config = dict(
    vocab_size=2048,
    init_std_qkv=0.051,
    seq_len=1024,
)
Each number is 128 + 24 x the weight over its row's rms, rounded and kept within 0 to 255. Layers, rows and columns count from 0. Numbers have three digits each. The size before them is the row's rms in percent of the matrix's.

# layer 4 attention value, 128x96, rms 0.0531, rows 76-116, columns 0-95
098:157144133138115117093105141102153096146140133132126154123067093122127120143107101141148126132130118131160105100123098137094153135127126094122111163149101117131168107175111175083092138142130143166117088147118127160094162113134099111136138128132058116118082124110140134104155108182115110142
090:119108116132144068116148082129126086130137124131098125111119146121122150095144109094140123117108123152127123123096130134159157161099142125114112162146124151129151143109164147122106164153114102096127124191189107149067118167152148184132154083106138140127137139139134087101109129147141121135
094:090126118164161120118142103095090107140161112135133153102152145136156169158134093136113121142157102102143149106139119162190090109116117144118136157072107112168147143156059146123153086125117117132108101124150131096137162101153107142139122113145124130150120127134117122099127159101171147119
095:147103171127137124155123096134146169154099140128129144095176116112114118100159148108106065131110151146119082120119123090116119118114140126087162116143129089115165113167121109097116098122147138142145129115147118166103154101097101106120129169128111102084140135138176148162127107129155131176
114:141065163079132110120137129068132140102142073140135100124117128091139118179121119126124120129136119122101086133164150086125093125140145079149139112131096136119123152146150127148071073145115171108091125119101140128149149123122125130130134123078100104089134139113139129103144120129124131157
095:139099095144160113170140134123084122143132115103144114098088114106130102165127108102105156104145165178104098096150099147082149108138140128115132141125134111113118125117123101126076175157140127170090114095131111121108137153125140121145113150129112157071112094115168084144137130152138109157
093:079119150116101109126081146122101119150158135105118122107137133129133126123146148079109101192135139138128145159094111120135132156179143135121085088142133125101087099109124158105088177158140074111144153114110129111095148134107165130131142105176150100103101147110142138143139137131136133104
097:135103104154107160138136110119124109136063175121122104099073140101139083126122149139119167123162129127148120097132130141145125145123148137179130141147097131136127094117113135150107128125127145126115193107143160078131081114143143102102135108144102132168109095159137137086152160107149166127
088:139119142161158148127123141117137141110143127094119091126145131145165139150120119145090116099108131146153126140112136096141146082167083078103147132170129159084122088154118180156100109146107131107144107117152116125168168096147124138124147109114139123135118120091167108067112146106135147085
100:119166095154070112112105155143131145132133136165110146128101135146121095147108091134202160114148138107169112117093113116090116145152102124152153128117150134144116147134104158131126134117111131144114110142138171123109195119146120133099137091135138139133119083145100179167134140107172129120
102:103112128101148154118147110139163168127131120138125107162148115072139166193158119205142097151096129131108118139157117087152122128121103100090121170126125143084154117126109132117125150080141131171121129147121127145134127137145118092123101107113088143121098113130095118137164115120161121137
093:132118103132126132101139124114198141140118083144115106102131153130110152093119165127099146105105133145098159150157120116133131116163096112112108162091162141132126101135127152110121100092101087087113137123102088145164149109126097126143178115132147105117117120157090114131194092152108113129
107:126119131103090096125121141136107101154136128153130118141100126124130127118108114094125179093130121182128167169140109142128147155112111144101077162091111152128156115117128127131125120064155171150112081138144098118169156109121138099142160104132127159160127173132110113176163120135128095132
098:150127119074130168120143102115155146152114131164082134132166127153088122117122164127137093115149173118117077137162062132164107100143171159142119101146119148144139114137135137109115154121125153089134093125138155113139129076121133122106128115123107106080131154113128138097126073141121118145
104:141107162134137150128142139139132102117107132129132161097147115095106121192135115134133127139156118129096136075127141104133120184132162099177111157116138121096140109149137136099137092092123138171185117105103138124120117073102093107156142136130110119087131162111124099117143145118093118077
111:096174132114110116101119131134163127106149124121112149131156140138146120141157149128126124166120118142112082121112149153129154125105157115112139167119159112188153105105161115125092178159127129149121100159106146113118137120133067130144124095185183111120109094075104149128095116144132118110
109:132096107119141096135114144112164144128100101120161136128189106117153094125147074094114091145113117082117124119135100133103125112201133140144110138160138131100173138121173119113120124123114120150115162134146143126140073146110118170094116135139131161115128144117145127121188115153127086114
092:127125064136152137132111090116178176092111150134123113128081132172169148139110116118144098150131116161124139155103127128158118162119119145167115113095070147138139112118118111153146146137122094145112119103130157158156129109195115131143145137129107136116086132102104113095161116121144104103
097:163142148090093092120154186155110124094126143113136156080161121152101114163098136118167124117126151144111128127166122074138158099115127097167128120098157084130117179133140125107117120104140111089107113116122130143096084174137129155122109117153156157121134129144113112123136133129145175119
109:122063096124099126160151107151122110104131136100149142188126137120168114123127104105177103145114144089148148148127118139170115116169127135130111111126147101145089114144139110099100119114140093140147099074165105174130113122138125136155140140133140159143117126154091074116112097088121135140
099:157088113176092145156110187102148130148124137153150107170158140112131103099136114134119160090135124133077184107079129129119156114131132117139137146126122105123151103146116161132132161101111137131109083109082149162136188132102092128122128132136132110121103098140109113124143155089127147143
122:120163108088176179119168156094139120144081146143127129119108150112113109115140122126133095151143124157091130103155150151135104123148107107085158154134100128135120133108135154068130138120129147132111131134132101082102175116103134137151118142135147104127117132135126156137209076138152136138
105:117159115121117114115112120131072140107112138090103154149165121159120131110106110150118149117147127158150119112110119147105134126159085123113081133151131121089133149144150180152108137184129125104118109100143131103093129082102122120092174162076164119109158153151113116077138155123143111135
117:071106091143129153123136128123143123109097121093130168137133114118096128144145147146105110168106115147158114162105119063125091158142150152177113169169101141090125145141146127125138137125127108122163128133104113142152100112109145099151128172126116114164109174087147122160118124097164140155
096:113164121085166132139140118144133114091127116148144117105147114125139072144119156136130139115117101158101104112194118121118134116039094124146138107137114073125130141096113120144132125162105134122126110134111149115103117138127115116070120134131114138120101112100131162102124204113126106141
105:095112103151146145101119163122117117134113160113157130116132086109161153115115140158136094129170141160121114118129119123099147150089152062109142096165146122148157147137152137089126114161144117124149106123108090158095168172124100178135094119112095137116140148152120131110109129116109188119
104:128110100133138173083095115175116122143138093115128112166148176165116118128136092177149121147137106098177119149131106143109123110105118072086124147156131098145087110112152128136129142129183105119128103135129112137127124127127153105110124080142156121149109150083107111156127114113101135088
104:163161128108083117108146124159126146119137119165131092107133122099127125152115150129153148132103090085048153107145163131105111132148135156103091108077108167128150100131126088146133102101132141110152102092136112134133151129096117118117110164133136141183143169114145140135096142131131147098
109:148130065167093145142146092133128115158120087149155105081141164087126114095125108110146122125132136126144111132125110154133138158102116129096107140114147137089122135164124097122093145139153122156125099118103100129146160076128094114123150098075112153089119137184137132116150109142103100103
108:127139135095152095113173123110117110153121156116120134139109116142115131152118127098167140121121122144144178123103108128132125188106173113160114140136171109123115179116150142129184106099134081090163098148161120121112153121152085126117127139143113085092149156109125125108156142113126103075
110:176134133153126136135174135126107144120131120125113128116139093115143126140156092122134144131147137180109097155157169117164119137122097115127127126067136115079133116086106114115125114164130096148073133145144108165124163147146142152151150117170109115096191137135119099098117110143168146160
118:111116170124094102166157161144128123088177095141164148147117132145151187104109141060144142133084133123113143131183157146111141125111112130113145140152156099113122108153154119155133159117128111101136119156120152176143158131091106109153140122134145143080150147137140130111134093138123142147
110:117135154134178140131134165132123110152069112120126127101170116117153161154151090157129133124108146131144117152110093115112114087095122111136148129121144143105166117184116078117131150107157098098136109134152111114129117105154108065145148139114164119143108116128073157147145158125136174130
120:146141130121141133099079141106105154192150160130097104109140129148124118122131128103093127200086119141107085152125120156081143098139144136127147149147137090163118150126128144154123098162095113128117185162131120090117145125154104089104135121126156111122101081127141114154107117146137124116
096:126137115106135137163115114174095108154139134094155138071109118144130137099189096137134099141116151116097195157106122156152133111121131181112098143135128088151160143094106119129137143154127141105085156178108106116124121137126139136144155129121128122165120174101121149123171117153125141119
106:149121139109126133125118144117127122109111142130177171123118137055141075133102136171131127123125152087124173124144114100101092131147141111149122156133168143106125137151126090142151131121077153090118121127145160116165168114084149110133134121099136076120113141107079122112105087154133126126
110:136151118113113100143109152136110169121152123161131168088148129117136143113117113173146109141147151112121118176108158135096107118100111133128137133141105151101125127118139144131182143125156066114131145121106118087132140094160150128155065139137116175097131128143114166119057138127171132144
103:117194101131138141131147112116114138114162161131125148138124136143093099133107112145142134115140138131113108109161158100103117094097143146179156129114110105117103147146148121097126116107135152146156091115075113147141108083148125130174131131084165143196137106161108129138138158134128073152
107:091136128158140130161119161116180153157129131136091153114102141095064120140132109134120118098140144144136098133140134134115135118128100148105138183189123154135141122075086115161137153112088134137143110192174124109127103104143108148127120149133157095150151142125144106105136109112115160118
125:097104184110098083115132126082183104096174108143130131165171135106150095147138086109148113129091135167119114160142115148144087139164091097127089120113146135146162150130132142088098141125143107115134125138140159157129135128115092120125102112115129131125107160123105126097109113092136148141
110:136138095084147138120100161147166126119142108112103112131089116133143113096077101188131108100088076142153186127121115092114166146141139121153097103107130141118101132129074165128118142117090140114106136112111089155149178147127107145126137158108095127143154131121114126118141142155129131136
# layer 4 attention output (transposed), 128x96, rms 0.164, rows 76-115, columns 0-95
109:113146074155131103172149119126121149128099107160105129093130143146124137128173143095142135116162145171068130125130124129137137118113095133133124129142119114113103108156133179143122153139150160137121139108137127140137074107104170127083150200115118124133142082138129109178111170151138110133
100:150132131137155122122147171118122113133123142132153075127139087113115106146133143126117183159135131126133112118138197155152101157154088139147163130080149121125148112152122115125164110150115082157145152139100152169157156106119154131087118112159081171146114156121130123096137154114095118130
097:127130135096150102133093140090190173109083136125171099122093110126074153104142135105117148177121141160129098141130137121081096147116155148152174138103120127109145121103142143109141131112157117102163158130112111113135111138138134096139132098117154106151144112157110129178121116154080132116
106:114175135136125148122142135142099118073147080153105134129096191140135139145161133102129156158169158125150088121116090145141093112104135123171073156134137163120126152134111156123139154151121128145105120133100145149145110091135138137155139133170089099121162102164143125107138142148115156156
121:143082117121157153119157123143116106119161109094111120112114142164123148132139122158147163134176128087142124140109131167127187115141140152088110098064128134143130143092094125159143179133129090165158102180121126128155116112140163140162136114123160107149107102143141147146133157128129102115
096:131115169108118149118116122138106155106160118158125115101134155144127101134102151102163080147146154114123122127115136105159163100092133162185141122137100141101100116113107140168131094099122104171134139168122133169144110085122190116125161135155141133128162194129149148138127141152120115131
094:124109135099136156125151125158100088115126139142160095177151140133122075138138133144141109089099114128101115116146122130119125117119114091119139169146161148154136127106165132140160143136118160156091103159093144143149145161097120112135155125116066134157139164180132131118088124155160119071
100:137144119059096091124086105113131121055116128134150114122135126109144132144118149143117139115130121142128127157162110101129141083128138125148095095109125124098116102108126128164086135103131154159131137154117088143104150158127144144133117155132163104072154149064127129128120067115146123110
088:162089152147106110089129125143107143099139105165126163092118148120155125095141186137170151140145108123059141143119141146105135125141131092157144085092125112160137129088118117108143145135155133122113106137126134163146132156151147108143134126139107151104140098111122202154140135163155116152
105:114103118147122147146125111099157127159089145110164132131164107147127087132142143118097093111113149123057144158151132129108125128133128096096093117109131123099150144130140160121146115101149119095137128097120083099113095120131118156122083142083109102176148135122129075128084071125144127145
095:142127129108115098097153135136120124158105089090066124127130116138109098146080078069111126095165147120133101126147116132121141119133151143113113099133080124163167156121125124130110090114138162114147093103170146179119140115110142174108155129129134118084083112125148121140120136157113118135
096:160140143115135090136134102102081147142137167109117135134144110135143111121157127107155185172130108124131120110148171142070125146130170171084106099123114112116132154141138145076138126137085136114141136102132135124157128127153154107171126149125127166122139145140145149102175103156171089151
099:120172140133151150147147106080157141145120126153135129124166139156122126132138106116120082138143119133146087129128140130117149155161160130120132163122164109126127134183098096087120114137105132141150174143138148106102099114079140160090157194103124168134128137141070129136137114155108140093
112:150095159141088129161169177172151090089132128125106153128115114107153124163132124091138195142151125111152175140165127143153155152142148103136094125119143110128117102154151144146112138127117146162145150110141128104118098092136102108151133136107160127145147115162156098118159165142102098119
089:111103091111129141149141158098097124074139128146127084114117129138129130080141113090146178090116137144173164171082091072100135124146140139119117143153108106155132140131141126133182128112098131084148104119160123122150120136091176132126137146143122123092121124123125142130102131140155084117
119:114127100138134138166127119117151142097121141106118145153127086087118115120097092119171130105113141126112141115113141136156121109122092111097176129139091111140085106131154149144167101126155122069124140037118132100116106087152127113100147138119137168164135142123122105157141122133106113169
113:102107115117158153115111155144130096132157166128081150122122105140130106104137123141123120159167166138153154125105174119181109128147123130124106161146087135160083081125096142136129106145149150144089123118119097165093169142092146096166119154099131138091111163154134108131098156140128137112
101:132137150104119117168153123126105100172101095072132091145136111151100103101121149146101144106151133124136134147150172120113131105146127151096170133113139116154144127116152149133119103158169075111147124147169130108075089158119129128117152141164127140130079119116177131148137074116115128146
100:096135090137162116137105126154146107162130164120106108138082131141138107108111146171114113153129151081124138111138093134085123128104135136128118145148140122191120118144131131120148163122113094114135151105089157124124145073132096102131109126148097116180148146075093075094123124131160115117
112:071161147163143104141123150136124105164146152131082141124142134142131142107105107154134110143094132149146109133135107113132095152106182102116135136074132148172173121154156115132146114125118121133106138181121146093095133130130133136110090138171108108105093168134143183161145126140092108136
104:100156128121147092144165112129106101176125118135144090104118129071132143142123088151115154149141117144141140122125137120096053124155107118122102096123104115118144154140116084124142139156168147156135146135136095117133092138142115128107157133166157120176172141140096143114177084113109115119
119:148137134167110099115094117157111132164130129137133156048124110150127152137148137136155146127130132132140124188143102109124165137111141137119141152099121112110122138153110104153139135134143108160122121155132155202137134152120139125156079133139132136095156154177135148090080176113095110132
113:127137080186138138136112137103189129150127106121113110134135123176126132143079116110134120168111117111120105111104129150149115164125141120084141136098134157110135135125113107107152074131150127123136103155098132132178117154156135142171133123160187112134096120155124107178107109142159166131
118:170138149123130096140115133120109155124104139163101080125108159128120101075105127089124148151145099115102163106125157132096121138122152172125107097096149133115119090075128111120098146106096083135135139147117142097099141119162120116129134171132164176118117144159092132148113146139116102081
106:154149130162116097171114142100116116107165164128122126161145131118145099134121149124083103126089154138125133135128129117128097140107140124122156140086124181125166127146151153093143138090157165094147101130146124144159152088150164114127133090131119119108100170173119147141166073156133098148
108:111125188086177111097099093131138164128134104122158115089129132148078068159130115114154159118162142145094146159148154157138116127147148151080125134097133097121113147148137118129169139131156153157121143160141131123107098121107146163109164156104137116141146142145146145102140107108144119158
105:158132110106076120140138133138148134130127115156140116131078094115149125118090148084072147120119144155106153145140095132142142143118137157176102136109141103088156167118073144123135111139106095136152111151117098092087150148121166134148123118124147115090138108153147138127185135120175146112
100:135128107164127155092133122098118114102099137118140136162121133130120114121153095113085172134133157105147118082156095081114124108157132104164136159116127110100072149138161151132152178118154110143140132137100105124145121116143147152093118083179093115117173130121118105116119136150123131069
106:134137142135139098126152172123142140119104143104113129115076091132142091094143110162140119147191118126093117124084123170128157108129138098106166092120109101209150132130146134120159093098139108164141117102159122110123131158131140138098115108180122100118160114105119121156136122129126120155
111:141170149126090131137108096159148136144092092115121109124130112155114139097113133155150134130156115123138117095144094144173136137100109138147118160112097172138122156130116143112077137152127148147140150128128120111107120085105131119102124135126111121164113129178149117149100115220068124157
118:147130133135145148146119139112116069153102153118147126134128125107147119125148134106170108085129151120099122096105151098120162152110124125120138168140151125127119141145166152131135168124145105144122129111187130117135055148093131100089141151118162178138129173101156145173126092097110100132
112:120181131129139115167116125111148099141098116137169112133138113126143150145157132123116121119124111126126103125134092150113104142192124110141088119120128129088177139162121161098096132144136157154119159121141154094163106132144127138087082137129046152125130119114169098158109141114107144162
107:119116137136063152139116127165127116114144157165137168133104154166097085130125082178132123140140140088096137154143143080126176155147091118142148093106128141109150111101137152130111107152075153123123076137147131102115126122111140156158129132146170123133131121112136123143104101130167102124
113:135096099135104129147158136142112144140123113127069133140111121094102150153149128156118115077178154084135170148112139153126133119128160157139122081114130129103148117163138102131101146102143097162072078112142134175111145129125119157134094126119139083122080125162143123114148119107135139098
105:121092137072126150102124114123105125091142100132094133129078152123115152088094151126104127122145121138099077096109111099136142122133115148095152110112103145117116121184135103124107130127104133126129136113100140092114123141119135131186104115119131137097131151176088110106132130057094162159
111:106147105132088128128115106122138144134153117156147112137107146120103115130127115121103147075108096147127118150099146133097172086149113101151167126150109095121117126127140158117099111145187127147093169108106152092121099106190115147156160157184137129163111120142141106122137161099093117140
115:114119100147150188113125108141115150120178119154109137150084125128124109133158140069133166123105128127113134153143154126132160154163144153124113119132100146109125144110103148130084138133070189155185107155128125166137124134122154143123151107153146112134100131094123095153140155140117084140
096:081097101157149111124110138142134116099133140116138124093126108140110116154110132129096159144130101108192136146096177151073158137145072110111074138130113153165145119139104127152141126102109123105105106174134141125129171110150146115132115123152135096071122160134152148130116137165134103135
114:123122145090142154090144097141123093150136138127175109085117134177170130097129156154110144075172115098091127158113153142113128109107154139163124127126137165125110107129153124135135127157128118138131161125150135134173136150129150111178121120134105118138098118130095142141123159184158065124
128:139158125138124129162134148178142115154124126140188110122120147145135148102102118102120099109150108180127141138126130106144104109109120136090137093136188130089148152147173149160134083117120125126101123133096114103143067094117110101088142098113074123125126128102115138156096091119112119131
# layer 4 attention query, 128x96, rms 0.0817, rows 96-127, columns 0-95
086:121110104111101113084082137088147105104150101108103103139087114123112150063143108104103152119165148120118097155104102124129126184135123128116173160136122131105101100126110154148160161143133139188143148134136139101108156145146109142086152150132131142110144128136157127140144130102170165143
084:111147077105112134119140148107146148144118132114147171123112093143121169116184138109100115138120138121170131137164153133092120099142149117153170106100134128124110079126112103120111170159109134146129106107123101117177133112105116110084146097140088129115141182116104107152150092155155163128
090:085119189137126147111148133120091143124133085121094090094174115142111112108119128156122128153129139102143188096156129177130123138166110105139131085123140116141131141126137096162121142119099165119136137115147154108159140124116181113116108124138132140101179111156162146099151138151089095121
093:144092113097145118140133140119142134100180153094118140141111103086102059124115104133140150099134110102111073092119137137107115111155115124115099114127128091099132138123111147109173153123134075135123090144147053114135116140120117128123136101077151142153123120100119123106142091130144137095
090:161147160089098128103121122153140123149112125113143139164182143115103152112146144140118117082097145105111099108114137087160106156141110121154124098159142116149104096157155129114106139123133147084163173129073117145160133136158139100170142154179097154131099112093130146098134137118135118130
109:131138137150115133166108114096141152118123139140161177160153157115144155112132120163109159086136147126135160088143086108152127135136140161119087086138107137126084105143139139127131141162166141139163128109137114111153165114159117127102133098147120130146110138090045124111092103127149155097
094:095118131136135145137122125110130140146101100129179130112163112147127127147155062086161121093100128092134173146138122149124095154122148115141117107123119123121135137073156123141122127090108139104131154131138161107113157158147129086150085138139145158147132107098077202120103144144100126139
098:100106156121169169101151110107145128112137060156121100119133133139138131081130146171085130146117114135118150140160123142122178134144153105107134126100128139152158106119136096162133143164128131178102146131144166144153140107109110124077124121134127093103126095146162111124179171136122107155
101:133092152162108116118110124141103135125124134130129115120165122159112125121130090169147180119111146083154134122087137171130158105162110139129093091124096131135117096134137122122128112115158090164120143116117130132104118136201123125184146134122150177102160093103113153094129115156161115095
102:096104145113123136109167117195122132110110103121129117124124137136149143106120129100132085155184144125174132123119125142131094175079155156107143132141135152144141133094157098123092159112064104115137125158115119140094114119125125143150109196139172115124138120108138104091116145118101135124
104:107125123112122167090159117105117098161122127139117112117141162187140170151120155123152139129124159112115119135174163131133135106112099122163148128101125205146115140151156078139105109110142171139126158138101131146167137100167156119141114132161132132151115124151162125158161132105115096157
096:125141129148142156147130115107156082103145093102151128134153152108119162123136115162152126141146146110121086132153119098134139140165126152111132143141129124110133068126127093112164097193093128123214125114098064115100148137121112121129131113143120170159122096138129155145139123145137118101
105:107121114121139079100146116119136154138140124094109178136130144107090132125147138144118144115144156161103152143126103147168122109154103121157138144145162080140159093102139125169071105114104105104109111134126180137114150132156126173095129177145146176182126125133125106116123148126106100142
109:143093158144144090112112126088104137155145165083145145130115130118116153119139122153117170115152194104096172158117126152162122129095176133141150145152145131122154135136123118106117125102089136152109138131162152080166091115126144109151081148163113105120158115155110137145101151107099131114
098:154121131139089107146113119150084160093126149138136125139103108097161098138144125127113163102168101132128123073176148141124150080104110106140096141111099143098134115139162147098106088137135140094090120152095117129134139133167097157135105089168110130150103090143143109154155097102115138110
091:120116200152161161107137134124157111125080165182136091144096088122120112106157124121064095141101147162127090137113130134118143091135164111165136136135118147106142104133141139137135146144113131127121115150110093107164105100169139162114118104111155134151132138120093143110112118095156101128
102:105084090117099108158110155081151151102143137108143159134109133077115134108118113117110134123121102143090163168116129100102148103144160123119091185146130096113119114109129117103158145122118111125112161127154097092114139146138111170093139134113089152099099128085129147174129115148137170143
108:137118166149127134112119127162073064117116122116140119113128108129156135112136113089137150123120153124162147107129140151144078114148094084142142128135127107119158141118154140168138090112109143082141141097107143127141187112110139106104134120186184149127131135160139135117115163136080094140
085:139094130097099121118153149145077151126068123154079105133165130141112149124137117111129107160064146155128130169127098149135131144117153115166115114169147091131135145145151123179081141114124166092108137113140131104106141141150098105133081163117156124117126131153126133104092112132110106129
083:145123124104086167115136153098120124131108153145103166156144109118179130119104105100140150102142132120113092153134122124092099126155145133123127118136095077110117141133133144162150162106134116113167102092139103094158172133150146132132090184132171128134117142117075189093117135112118142127
099:120116131114141146141156122150140112121119106158080136143151170161131154127137090123134145136121174131157177121148092147119122084124152126097139140129153133145107151143157120208082116121137179134123140100147140103112153102152129134150111155155166125122115121181118132110071156143126117158
094:145136133152165077134144135141070155163121137115108127100112124073155189177107115143118144153114154181160136134147133189119111177138118161120144129107148128087093142151088119122122111115131116114111091134146130132137149101121155149111124154155113114121144135116158126111107106116150146110
097:163101160098121152128142116160166131114111141147124079142140116161118158131132173159144143142091145137138139115145099096178143144116118105161146106094146150170153135154140126160052131152097173153135137119136156124089155079130131123114098110111089108147137139145127121123105129117122122096
104:106159174128156130116149143173077109139145123106158150138116127130141129103130153084100121156171094126128151117160159148106159100127115126124090138146102140136134164128102124124114161082123122099147140106134173179163092154103173153127123147115148144105143132140136091128137150150104073128
097:102136099143153133128104106107132104155149128160094156156110123084147107114124102103082094076129140129094089157158120118142114148113142124115114130092114121097103148111109151117170145108130117135120090122098089152083147140157118113121105143122101128129148087095138146130143129101094159199
100:149124122134118125138135136153123140129142102130131164112110133095127098181150120139166097135151102194115134175123075130137141093134135115172114133111122106108141097098082117112108140164121199126135112112179150098114132112103129122158150088124127115147107149123123141176130149089138142103
097:069144088107137112134092160090113135093142120129137127137090128112109160081117115091098125152160111101099104107107157140147111169140150124090165116140098152123102121122145152111151141161129104142107154142124111124189094141123131146130148099150107081122098123138124130164123079141139145096
099:103101101102123126122105156114142132109102136120190133083114174101146132110090132107142141138098114090089165151094101128104137158128113100166142113135113124137116181102111099155123099164154126114112110150102180131122144106119146152133134106130135142153145083122138169121133100092127151084
099:117108139093100179147104144145114134141144166141146131120176128087139149118116111117095156123118091131115115122109124126130141156187148156117114070134142118135090116134162129128096147126131130144094092161137129089122143074147116119072145149154122120146119112124101111135139130174114194148
097:149140184138128101138122128137116108090125122096085110142119149107163132145133116137169121113161098120082152159113159132157130135155120158146117082136076123100128140163104108143107174107140103123099151107123124138121119083120131121144124105110141130147132103116104130050164122102131084097
096:163119159098110132105157125066159132136116097089134189143140092112145142106123137176148145149097143102135135118165164157099177149110125107158143135124083108117106117136139117136112139127124133144139177121142121102114138121077084135112124144123165145130123144125124144101168090156147098148
097:144091146149107102128131121136153135107113131102146177104095151138143101109147136108174126117111112122194119121149122167093088147172172125120162087094113130132119084125145195141113122101114109143112179147138117152160131129144121116125137112141104125148127114161119148135116167133159123088
# layer 4 attention key, 128x96, rms 0.0832, rows 96-127, columns 0-95
091:163155132113148170113081120119121150117140136129136108121142162138209131130187182149134110116107131136176132164114120147137156126129082134176094117120107131135110139129156093140148099102117134108129132141095141121153096111107162131130124080153143082163106129103123119133139115122147114156
100:097130127126128135148101103160140116136153110089130144129130139122143094157123093161101147146130127129111122104120142120144144127138141107110161134146100103184131097105095096170143078122144135136085148120157108070097074111150123139089171131044124107140116112140134153128125123118137120100
097:155133079136116131126151144094118151078115141132144103044170149105115122129165072133114163151083167145138162124118150108100100127127104132082106116122120128106113139142124092128117117140149114106147151137169166133135106134133144149138137135124141108135125122140094100130106132113121080179
086:092124163123113139140109168150131124123128124088107146156115140116132084114137127112158090111158148147049113113182130153139137130172178152131097138127099118100118106171091128145144154146107103097110118149111135119111123087161096099131113149115111140182155086142113132127113133122127131140
095:135130077114157118104103100158119091158138126170163146130133160080186064122150179118124116114156166158102165101113117148118143124140116147164109112124141123136134111128120117119120122142111143141151144115112123126142125155083109138097152123115115115132058173101118124119163126149138149132
104:112155113145132164154147157174136081163138146102111160130115118145117141144135125117123117152139098149064148160141147136175144121094120127116144159173122125092145114132130137121158131113122134151124109079117113131098153145167190136151102151131114150120135115108099171137092066131139113107
100:132145105146118089121167113104120142150114106169165117113120108127126146140107088130130176134150132164160139142123137142089117143083164117124141151105140118108142122122122156173121123154123122156140134135157151133162148152085168134102140159150147136088148114126115102120159144120074106211
103:141134073118092131152141153092134123119142093127148101067134140131119117126189127145108176138114147123150170113157157117136114143091094105105077135119126134121137139145146148149137113124119121113135112131138161143114127103120137114142114088072166140150095107132103119110115127079102061127
106:145120161126135111160149134136143115117134125092187131118097119138120132108118157123142123114137120112149147104169157169115123140148121067083094158123094134108098132162148132114157150092168112134105103093092139127096145145162141077161146176141100146117150151112138120129153103104163151099
103:093134132117134107127125118172121133165158115172108118128124128128129115160113099064122154157100138142164124102132123164118098168073154164122102122110109156142136154120132119143082118128086102105158139098107082138111118105118158166125081132080145170109100145108120120093130123120126120139
092:084117083133097136122131118137104113123147098125140184117131133146141134085083131160129114101133103114086120120130136077103139139129134129150126158080143150119139083107115097117154068117120098123126071136083104113093118135163134106110102100138141095167102130138158168146135122120144121142
092:161145108110130159122189149095143122164131150132126127127138131142112116120176140087147114146081159115128105153153143133121152165122128121130134103108100138124144142118152097121115135174135109119164143100127115110135144144114114091095085105200128116147098126109192091112129101137139085099
111:145130103125126118132103187132121106148145146099089151169136116139103152139112123112158114113117170169087108116101124152174159120154130112161175148166145081134136093134109118139126146123166163126103140114116147150103136157137089142075126121093098134137120116144122156105143135097121152076
109:123129116139161093153155126103117108115167132114108141139105131129146145145123087119106114138149164159096145135124139160126090147098143110080125156133162145121121154131131104079111136068091155126119150123121102130135102176150096170127105128177149110125178148125123152149112177093125109096
094:154113110151115124127091128157136118119114117114121129117142125102106147139103121115125135110153100112105168137120140107093145153132124091140125117106127107054141134146146100099082084094138107115138143149117121156102205121129112126105081127163081141130110142160147179142166111123122175146
097:100114159123132145105130147107197084168139153131108144162115062116114121134150116138109095109125146126142127122144095102119127168157138108130123139118082144109137146157152153128155097095110139136159118165144103164124098155137127115157157119075108099165131123134144129105128105074109152117
093:130126123114128137133112134107132139087143113113137105127109133096135136141164167102101129115105117086119086095136165153180123138188142108104127176134153092125135092146124094173134141100119129136113110142115139093105103145146123113097112137099108127139112202143174143121097138116121133070
098:119134084077150131101170142089088141156118119127063132107140095126133152149158132149110130144111156126114150152084108103086133115140111165104142132137092142095113134158149132115121140133110150110189132133105150112168109151124118129110122167146141120122134120134081079102110173147133107134
081:128129114157138120107136149112126110099129159085125065110157114089108125139134131138120141119132140131160140110098097089123106112138094120119144104138082152102107155139145108124080103124112168156136157137144161115195153132062162127125146094136128172125107116102104085127118135152100128132
087:048115108107148143104129085133118090150142125115130110156134087146132085147129155148091109123121111116129137104131133120085091125140141119171207136143120115145109155122109177130141119141114110100152146139116142157164091139131120101104160109111116151140135123148085141105113161130127126166
099:148151102177124140127174136137119124139118160119146111132130098135104128147169138131140122139117135158145176110124187114122160121111141121153141107093114128152103182135188150088130117134129101169158148169143151189159138101099142156145149113137137140099147081101127112103106147143135112132
102:125117156107113116110126101133129144094180121103105107126123104080148125163102114132107140121108165172148133186160134186093143103104129126093109100114106125140132089123122114127075133107108179146131164114072143145142106103142145124131130163176128123135139121104099154137116115127132157148
109:140128115106121131122119125131163135145135128115111150143162148155133088150174151136132131120157144138174133162126120035150145170122113145154099102113120139131128118114105142122125143125076148143143189151157109091102166117154155148120152150166099106131099115115152111136119094118168153109
090:147125138141128127073107094148126078131149157111134125095130111121167142122167132119090152134129152133104150164133098122111080128174096127139123121130131135107138136135152125151162110143113133092139134084170121169187114131076116154148104162107106114087150117146108132170147150139141109164
110:112135140144121103166108114126100148121154152132121149168164141138109136120141180147132108095138148137090092140131116137122062125136173094111162144138115156110132148139100129139144146121102154152119077114133128069117108082181078078126152128116109172121116132149138139124135126109113127158
107:098153127142117099148099156115146093099112073100077134165123139086119128139167057105148121121097107107138108156136103134189107122158135113159120110110112098111125101103100112119112109136140113140107126105136110144121101154136088119156156126139084144132149133089154114164113130125115127098
128:125129105108145103106089131159098124123159093133117170115108173135120119107131082119110146125118089161100100092141132130136105166129138115113117148109104148133139160109129148138130112111112129101128103106082070127138068143160125118121137119103083113169139095149131177166088111148138139094
107:139121116090138142131130150118125135138107075149139136084137163083101147094090121162131137129101191135128117128124129137098120157116111091157164104120153132131111147131127144113079105126149134151147130124112165107151157158116149161115135171130183171092159125098125102121120097081142150133
095:122122122121134157132105154148102114135143147112128145119164137112125123137078118091158109082117145115143123093197144095167097164143105133141139162093117144112098100152119146115143159153163150138107129169101154140118136090189193142118123143130118122126175121094108127152123154126120137131
100:111085133152143153129098119135175152123157100147149128107129151074143101145205146086149126109157121116105122144162115174124139148138090109148132081117136171146145132156134105111143162157153137109117121119143115146112104160112137108137142126156113177109129142148103126080116106097157130144
105:151164158099116135151145100125132089102103116095102130132102105116169115090125160121136128125140087109106117101156140144123135116166145100118139101117088123178105108152155109129124130143096147102111160114167143092121113135146093111077140155120133146188144181122090141118143109126095104155
099:178126130117108119190140090098153163124099114120106165124135127141106102138136100129135130160146160146157167172108066152090158149145143108111114117091069151113124109140125161116131126138120125115139129142142127145129106161165093141141150116136120125096122089116090150114119152163169140136